config.yaml
n_kv_head: 5
head_dim: 32
vocab_size: 2048
norm: "layernorm"
tie_embeddings: true
init_std_qkv: 0.0465
lr: 0.00625
doc_mask: true
steps: 4590
dataset: "wikipedia_en"
Each number is 128 + 24 x the weight over its row's rms, rounded and kept within 0 to 255. Layers, rows and columns count from 0. The size above them is the row's rms in percent of the matrix's.

# layer 8 MLP up, 640x160, rms 0.0664, rows 439-458, columns 80-159
size [ 98  94  95 103  92 100  98 112 112  97 110  99 105 112  92 100  85 112 106 107]
[[122 139 118 148 107 100 155 176 151 133 126 116 137 167 146 140 152 120 111 121 132 102 153 150 103 147 115 124 138 104 162 145 116 105 125  92 149 153 154 164 157 107 109 153 138 138 143 119 123 165 145 129 153  91 139 134 169  83 128  96 104 141 142 137 126 134 135 108 124 139 133  78 115  77 112 163 154 134 102 111]
 [136 121 140 119 104 154  97 132 100  72 122 141 116 148 115 147 121 113 176 108 135 115 197 125 112 112 160 148  99 131 130 152 120 101  80 173 150 101 110 151  80 116 110 136 152 148 132 128 122  85 128 138 132 164 112  95 103 116 102 160 139 176 136 152 116 118 131 111 150 122 153 110 107  93 161 112 127 122 122 102]
 [139 114 115 127 167 101 116 131 113 142 121 115 153  87 114 156 153 166 136 125 126 121 140 137 102 120 145 147 110 124 105 130 106 129 190  81 141 119 117 121 112 130 150 106 138 152  91 119 103 134 106 192 141 128 140 130 116  99  99 115  90 123 132 124  96 122 163 161 159 142 160 121  53  97 137 170 110 132 124 105]
 [129 129 153 120 142  99 128  95 104 128 116 100 136 132 117 144 156 108 155 165 139 105 141 165  95  99  97 155 130 132  96 127 142 143 162 128 113 173 132 169 142 113  72 168  85 150 147 156 113 157 121 144 146 121 122 163 131 134 150 135 186 129 124 124 104 119 141 116 123 150 139 154 127 134 149 121  80 112 129 137]
 [110 136 138 147 147 125 142  79 132 146  66 119 137 156 144 119 129  99 125 147 157 110 136 127 164 155 115 136 107 114 116 120 131 179 117 132 146 149 115  95 105 121 146 108 113 111 147 124 108 142 150 117  75 125 163 100 148 141 118 108 133 108 146 112 131 124 132 133 156 175 123 147 123 131 138  66 137 142 127 114]
 [ 98 166 161 120 115 108  95  93  92 127 119 158 145 131 120 164 134 106 146  64 175 119 120 167 134  96 131 143 101 130 156 124  96 133 155  94 152 165 155 108 112 122 153 112 109 182 129 161  98 110 142 113  99 127 136 123 183 121 176 120  97 100 130 134 132 155  65 110 131 122 114 112  86 129 119 114 114 138 119 143]
 [120  84 111 143 102 145 123 126 127 150 158 108 132 119 109  98 144 170 168 149 132  90 123 140  97  81 129 156 132 148 164 130  91 137 163 111 161 133 130 132 119 133 121 144 107 181 137 101 135 107 103 113 131 131 130 138 149 166 113 135  95 175 134 133 121  75  83 100  70 124 126 106 119 159 147 106 127 151 187 154]
 [157 146 110 155 150 161 118 123 104 150 155 146 164  97 140 143 126 158 113 167 144  87 140 125 132 118 119 137 125  87  97 140 141 111  92 151 122  96  88 150 112  98 128 121 129 149 146 139 107 101  92  57 142 111 130 162 139 120 121 108 148 114 142 143 125 100 106  89 130 119 149 121  78 120 131 115 110 169 124 138]
 [162 156 165  97 144 131 143 155 162 125 110 113 115 113 121  93 122 121 117 143 116 133 115 138 115 128  92 130 158  72 165 104 145 157  87 133  90 122 125 165 146 147 118 140 131 134 181 148  75 129 152 160 163 115 126 133 118 128 121 132 115 141 157 141 106 109  92 140 116 137 163  91 115 110 137 119 163 135 149 187]
 [156 128 166 114 103 159  95 126 119 135 109 120 139 108 156 108 129 124 136 112 136 112 136 153  98 157 106  84 116 165 172 120 120  94 112 148 109 133 146 103 105 153 118 100 103 163 139 137 107 160 105  73 168 140 119 127 178 143  83  99 118 163 113  74 129 142 101 161 116 121 122 145 125 155  95 136  97 176 123 149]
 [109 125 128 166 130 129  71 186 148 116 119 112 109 156 159 151 135  76 118 124 126 127 149 125 113 117 108 121 114 101 102  95 117 105 119 128 141 119 132 131 157 144 150 105 119 130  99 167  94 105  82 155 117 127 110  94 130 127 132 130 134 102 147 108 162 110 126 134 148 150 143 120 147 147 196 135 135 140 115 126]
 [123 117 134 146  94 119 170 134 139 137 140 134 153 114 126 123 136 124 128 177  82 143 100 140 121 157 122 130 128 143 106 113 100 108 117 129 104 126 124  99  99 160 130  98 148 131 140 132 112 124 112  90 110 129  93  95  89 118 111 103 114 120 140 152 145 140 100 136 124 125 162  98 153 153 185 144 162 125  92 124]
 [148 124 119 117 140 110 122 116 156 110 111 157  95 103 145 143 149 159 147 152 101 149 151 138 153 124 125 123 113  83 107 101 115 114 133 101 105 115 122 159 153 130 146 154 135 140 150 101 119 140 132 137 136 135 149 151 140 156 132  63  93 121 105 175  91 159 121 134 128  94 102 184 120 101 116 144 124 134 133 123]
 [115  82  80 148 176 173 114 141 141 128 155 130 101 147 151 126 149 100 103 157  96 130 128 116 171 129 155  90  95 181 148 146 139 141 128  95 105 128 135 117  98 150 165  99  67 112 169 137 147 130 113 152 138  91 104 111 149 119  95 147 131 129 152 107 109 111 132 104 141 145 151 150 162 105 130 161 154 133 122 105]
 [143  97 169 163 103 160 126 134 180  89 178 107  94 129 105  91 144  85  65 169 142 153  86  99 136 153 119 148 117 124 127 105 131  90 130 141 120 113 151 125 108 126 134 109 148 124 144 137 101 119 106 103 119 140 148 151 150 128  91 120 138 150 139 113 130 123 109 123 183 100 125 125 127 159 125 175 150 148 123 134]
 [ 33 146 130 118 140  98 149 140 122  98 109 120 133 107 128 144 106 104 153  85 152 103 165 131 137  84 158 116 123 121 108 162 159  96 100 142 123 103 112 129 102 121 138 113 110 135 146 141 176 133 120 118 144  95 135 124  87 164 136 137 145 120 121 115 102 109 111 108 124  98 126 109 133 130 122 106 100 123 122 158]
 [ 96 107 118  71 146 139 119 131 121 139 110 188 104 129 137 145 108 144  93 100 129  84 138 130 135 106 137 140  85 162 103 120 135 135 125 121 130 124 126  78  91 125 102 142 137 143 120 148 105 127 122 122  85 127 151 108 140 133 107 152 104 124 113 106 158 158 155  93 137 135  97 216 126 167 115 140 171 130 131 163]
 [109  86  92 141 117 169 104 127 171 123 127 106 103 112 127  76 101 104 125 112 115 122 148 128 118 123 129 119 119 126 116 127 102  84 125 111  77 149 128  83 133  66 132 112 125 155 151 118 127 109 160 175 119  98 149 185 125 125 122 140 128 156 100 149 114 127 106 125 144 173  85 141 114 127 152 113 122 132 159 105]
 [142 128  93 152 127 109 183 115 123 131 142 111 127 127 143 110 121 122 145 132 103 107  86 123 124 126 114 121  90 132 122 133 154  96  96  92 105 144 125 172 135 118 133 123 128 146 100 132 124 147 142 151  98 124 168 126 105 139  93 119 159 138 130 117  84 121 158 165  75 101 156  91 134 116  85 101 159 123 128 145]
 [183 112 165 116 174  57 112 120 115 127 113 123 151 106 143 129 109 148 138 114 142 137 150 146 153  90 135 154 125 144 143  94 117 139 107 104 124 110  98 129 100 104 101  85 123 113 121 183 175 128  96  84 122 192 143 155 122 149 125 115 140 167 148 150 100 128 108 141 145 120  86 146  96 146 105 132  99 117 159 121]]
# layer 8 MLP down (transposed), 640x160, rms 0.0663, rows 439-458, columns 80-159
size [ 97  94  95  96  95  99  97 103 101  99 112  97  99 107  89  99  96 105 104 106]
[[148 137 124  84 140 152  80 124 136 130 163 123  84 143 142 123 128  95  86 156 120 107 142 125 121 110 138 132  96 104  97 128 187 192 134 165 102 113 165 107 137 123 164 135 155 148 118 180 119 152  81 150 118 156 133 129 117 144 136 175 120 123 147 112  82 118 148  96 103 143 132 102  55 131 175 108 148 112 124  99]
 [129 120 172 140 165 154  90 123 131 130  83 116 147 117 108 161  87 136  88 154 128 133  94 145 166 103  88 119 150 144  89 120 115 144 133 158 135 137 138 127 105 181  92 143 145 116 131 160 137 138 133 150 143  88  76 126 152  88 147 140  98 110 115 144 128 144 112  99 126 116 127 103 133 153 106 143 145 128 101 103]
 [133 106 130 146 111 115 177 109 136 111  97 120 111 128 158 110 136 152 136 110 130 164 117 128 104 141 110  78 140 167 104 137 136 146 111 141 130 105 153 154 139 117 145 138 173 160 127 129 167  93 169  95 135 141 152 165 151 171 116 136 105 143 104  92 127 155 147 137 134 145 134 124 100 124 102 106 141 126 142  74]
 [138 124 106 114 149 125 159 146 126 155 122 104 128 127 145 142 142 180 130 133 141 130 140 124 125 111 130 127 154 117 127 131 153 106 108  53 119  92 144 128  89 132 152 136 160 123 148  86 115  84 111 104 101 145 151 143 117 152 121 157 156 145 136 144 128 121  76  91  67 120 160  79 103 193 150 125 158 127 125 107]
 [104 106 123 145  96 135 130 148 139 168 123 139 139 135 118 114 177 146 132 144 124 132  68 160  95 100  93 158 178 147 116 119 148 147 120 152 122 161 138 127 148 118 116 152 103 125  87 150 152 114 127 104 124 124  92 142 119 134 105 133 125 144 111 123 137  99 149 169 137 105 129 114 139 127  88 143 100 164 136 151]
 [134 144  96 134 117 123 116 114 107  92 134 153 110 153  86 123 115 106 138 129 162  98 164 147 158 115 154 127 154 123 145 121 125  99 168 103 149  95 166 126 127 105 132 170 159 139 162 156 101 153 106 173 106 139  76 156 105 124 148 108 151 148 154 140 142 102 141 140 114 109 104  92 115 120 131 116 137 137 109 113]
 [128 131 149 129 158 165  87 142 101  97 118 155 182 119 151 146 131 137 114 107 136 155 106 134 159 178 138  70 110 137 126 156 136 147 107 155 107  73 215 125 120 138 143 128 128 127 147 148 131 126 112 111 136 126 119  97 124 102 136 127 104 127 107 129 171 140 186 173 139 109 127 135 129 125 101 141 105 116 149 131]
 [131 132 100 125 119 100 130 123 106 184 157 134 143 154 158 114 142 152  83 113 102 124 146 133 111 111 155 153 126  68 130 141 116 139 130 145 123 101 136 144 100 118 130 109  93 104  96 116 125 126 122 145 124 124  79 174 115 134 163 178 104 110 166 129 142 128 112 115  97  88 120 175 143 153 162 124  91 126 148 157]
 [153  86 138 153 116 148 174 114 118 138 105 135 175 158 112 122 132 114 180 137 140 167  75  52 125 133 173 103 111 109 137 147 119  98  94 105 131  94 131 153  91 125 115 129 137 135 197 110 176 116 131 145 114 142 152 114 146 126  94  94 123 176 102 135 136 112 133 114 158 101  99 148 156 145 147 156 128 173 144 111]
 [171 117 106 140 121 153 124 115  89 160 149 105 117  93  73 122  67 128 148 142 101 137 125 133 138 131 176 101  65 110 114 124 125 160 114  83 164 107 142 118 119 125 130  83 150  97 105  91 156 117 164 159 142  96 121  99 143 156 142 143 177  99 149 174 129 161 165 139 107 111 135 121 148 142 131  80 117 142 130 181]
 [145 104 114 150 136 148 131 146 125 147  84 141  95 117 142 112 140 157 175  82 122 173 105 127 137 107 131 125 102 125 175 141 151 150 106 126 168 133 130 102 129 151 132 128  78  91 125 142 132 161 109 139 126 170 132 142 119 113 128 152 127 140 122 146 157 127  96 194 114 104  98 160 148 117 153 127 125 130 149 130]
 [148 147 101 126 130 141 106 143 121 137 126 109 117  92 154 110 144 109 130 137 101 192  88 107 157 124 115 150 105 153 158 172 145 154 169  92 152 116  96 118 136  78 122 125 118 167 137 142 108 104 130 115 175 146 132 115 127 123 111 109 125 128 180 146  98  75 118 162 103 123 147  99 136 136 136 149 133 117 126 115]
 [157  98 142 121  82 156 145 145 120 146 141 150 146 113  99 108 133 185 136 104 128 109 135 122 124 136 149 119 155 122 139 102 164 101 103 144 142 128 100 121 107 171 109  98 125 127 137 117 108 136 141  98 116 113 128  77 167 141 103 163 132 162 125  77 141 129 125 124 124 175 140 127 133 105 205 120 137 121 144 118]
 [158 140 169  88 133  91 102 126 138 118 142 138 169 130 152 143 128  93  93 157 144 140  78 105 119 158 105 130 104  85  85 115 103 143 108 152 119 148 148 145 122  90 125 103 126 133 126 164 127 120 115 120  68 167 147 125 141 115 129 114 122 161  81 147  94 115  98 128 115 146  90  99  97 126 151 101 108 105 135 106]
 [150 151 120  95 162 114 106 125 108 120 106 181 106 122 102 124 161 146 135 131 133 137 142 104 113 141 134  84 116 118 153  89 139 206 129 119 131 147 175 148 152 135 135  95 146 131  99  86  99 127 131 124 137 140 123 126  93 106 136 139  82  98 138 180 163 138 113  92 112 155 123 159 120 153 140 153 104 123 135 124]
 [120 128 106  90 144  98 172 130 167 121 144 129 129 107 172 142 143 184 134 167 139 115 120 139 146 172 130 125 150 134 177 122  70 128  85 102 114 137 158 113 130 125  94 131 144 116 117 115 135 127 146 123 162 129 153 143 158  86 154  83  97 126  89 149 142 116 145  98 118 120 146 109 136 107 142  85 121 142  90 114]
 [ 62 139 114 148 151 103 140 135 116 160  93 140 123  88 104 155 120 122 102 122  76 121 113 135 117  90 113 120 126 120 136 169 155 129 142 118 151 150 155 108 137 141 145 137 183  95  81 117 105 115 115 152 171 124 100 137 145 137 122  99 124 160 158 144 101 114 108 172 111 114 122 105 131 122 133 131  98 116 128  77]
 [137 110 143  99 120 122 138 130 139 128 158 135 143 141 153  93  96  95 155 132 137 118 124 132 110 143 102 133 121 106 150  74 115 123 105 166 169 163 108 172 119 168 118 128 136 143 135 132 124 120 142 130 173  96 154 117  95  90 123 145 170 167 146 154 201 149 130 164 136 113 143 132 104 133 127 152 131 161  79 143]
 [153 104 112  79 128 151 115 112 162 179 131 173 109 136 143 163 113 144 126 119 138 154 148 122 120 169 148 114  87 133  90 122  82  90 131  93 146  79 108 103 142  82 130  90 136 157  87 143 115 102 137 150 126 144 140 154  99 118 138 151 132  90 144 142 144 114 118  71 174 119 114 161 135 130 130 134 156 127  98 118]
 [118 121 133 141 132 132  82 127 140 140 150  77 166 124 113 115 104  96 105 134 128 123 107 135 147 146 136 122 130 111 110  81 131 134  73 158 110 154 132 127 171 142 113 145 140 124 144 149 132 162 115 145 140 160 129 111 142 123 139 176 140 117 144 112 112 136 157 106 120 143 184 142 117 143 130  92 190 109 131  86]]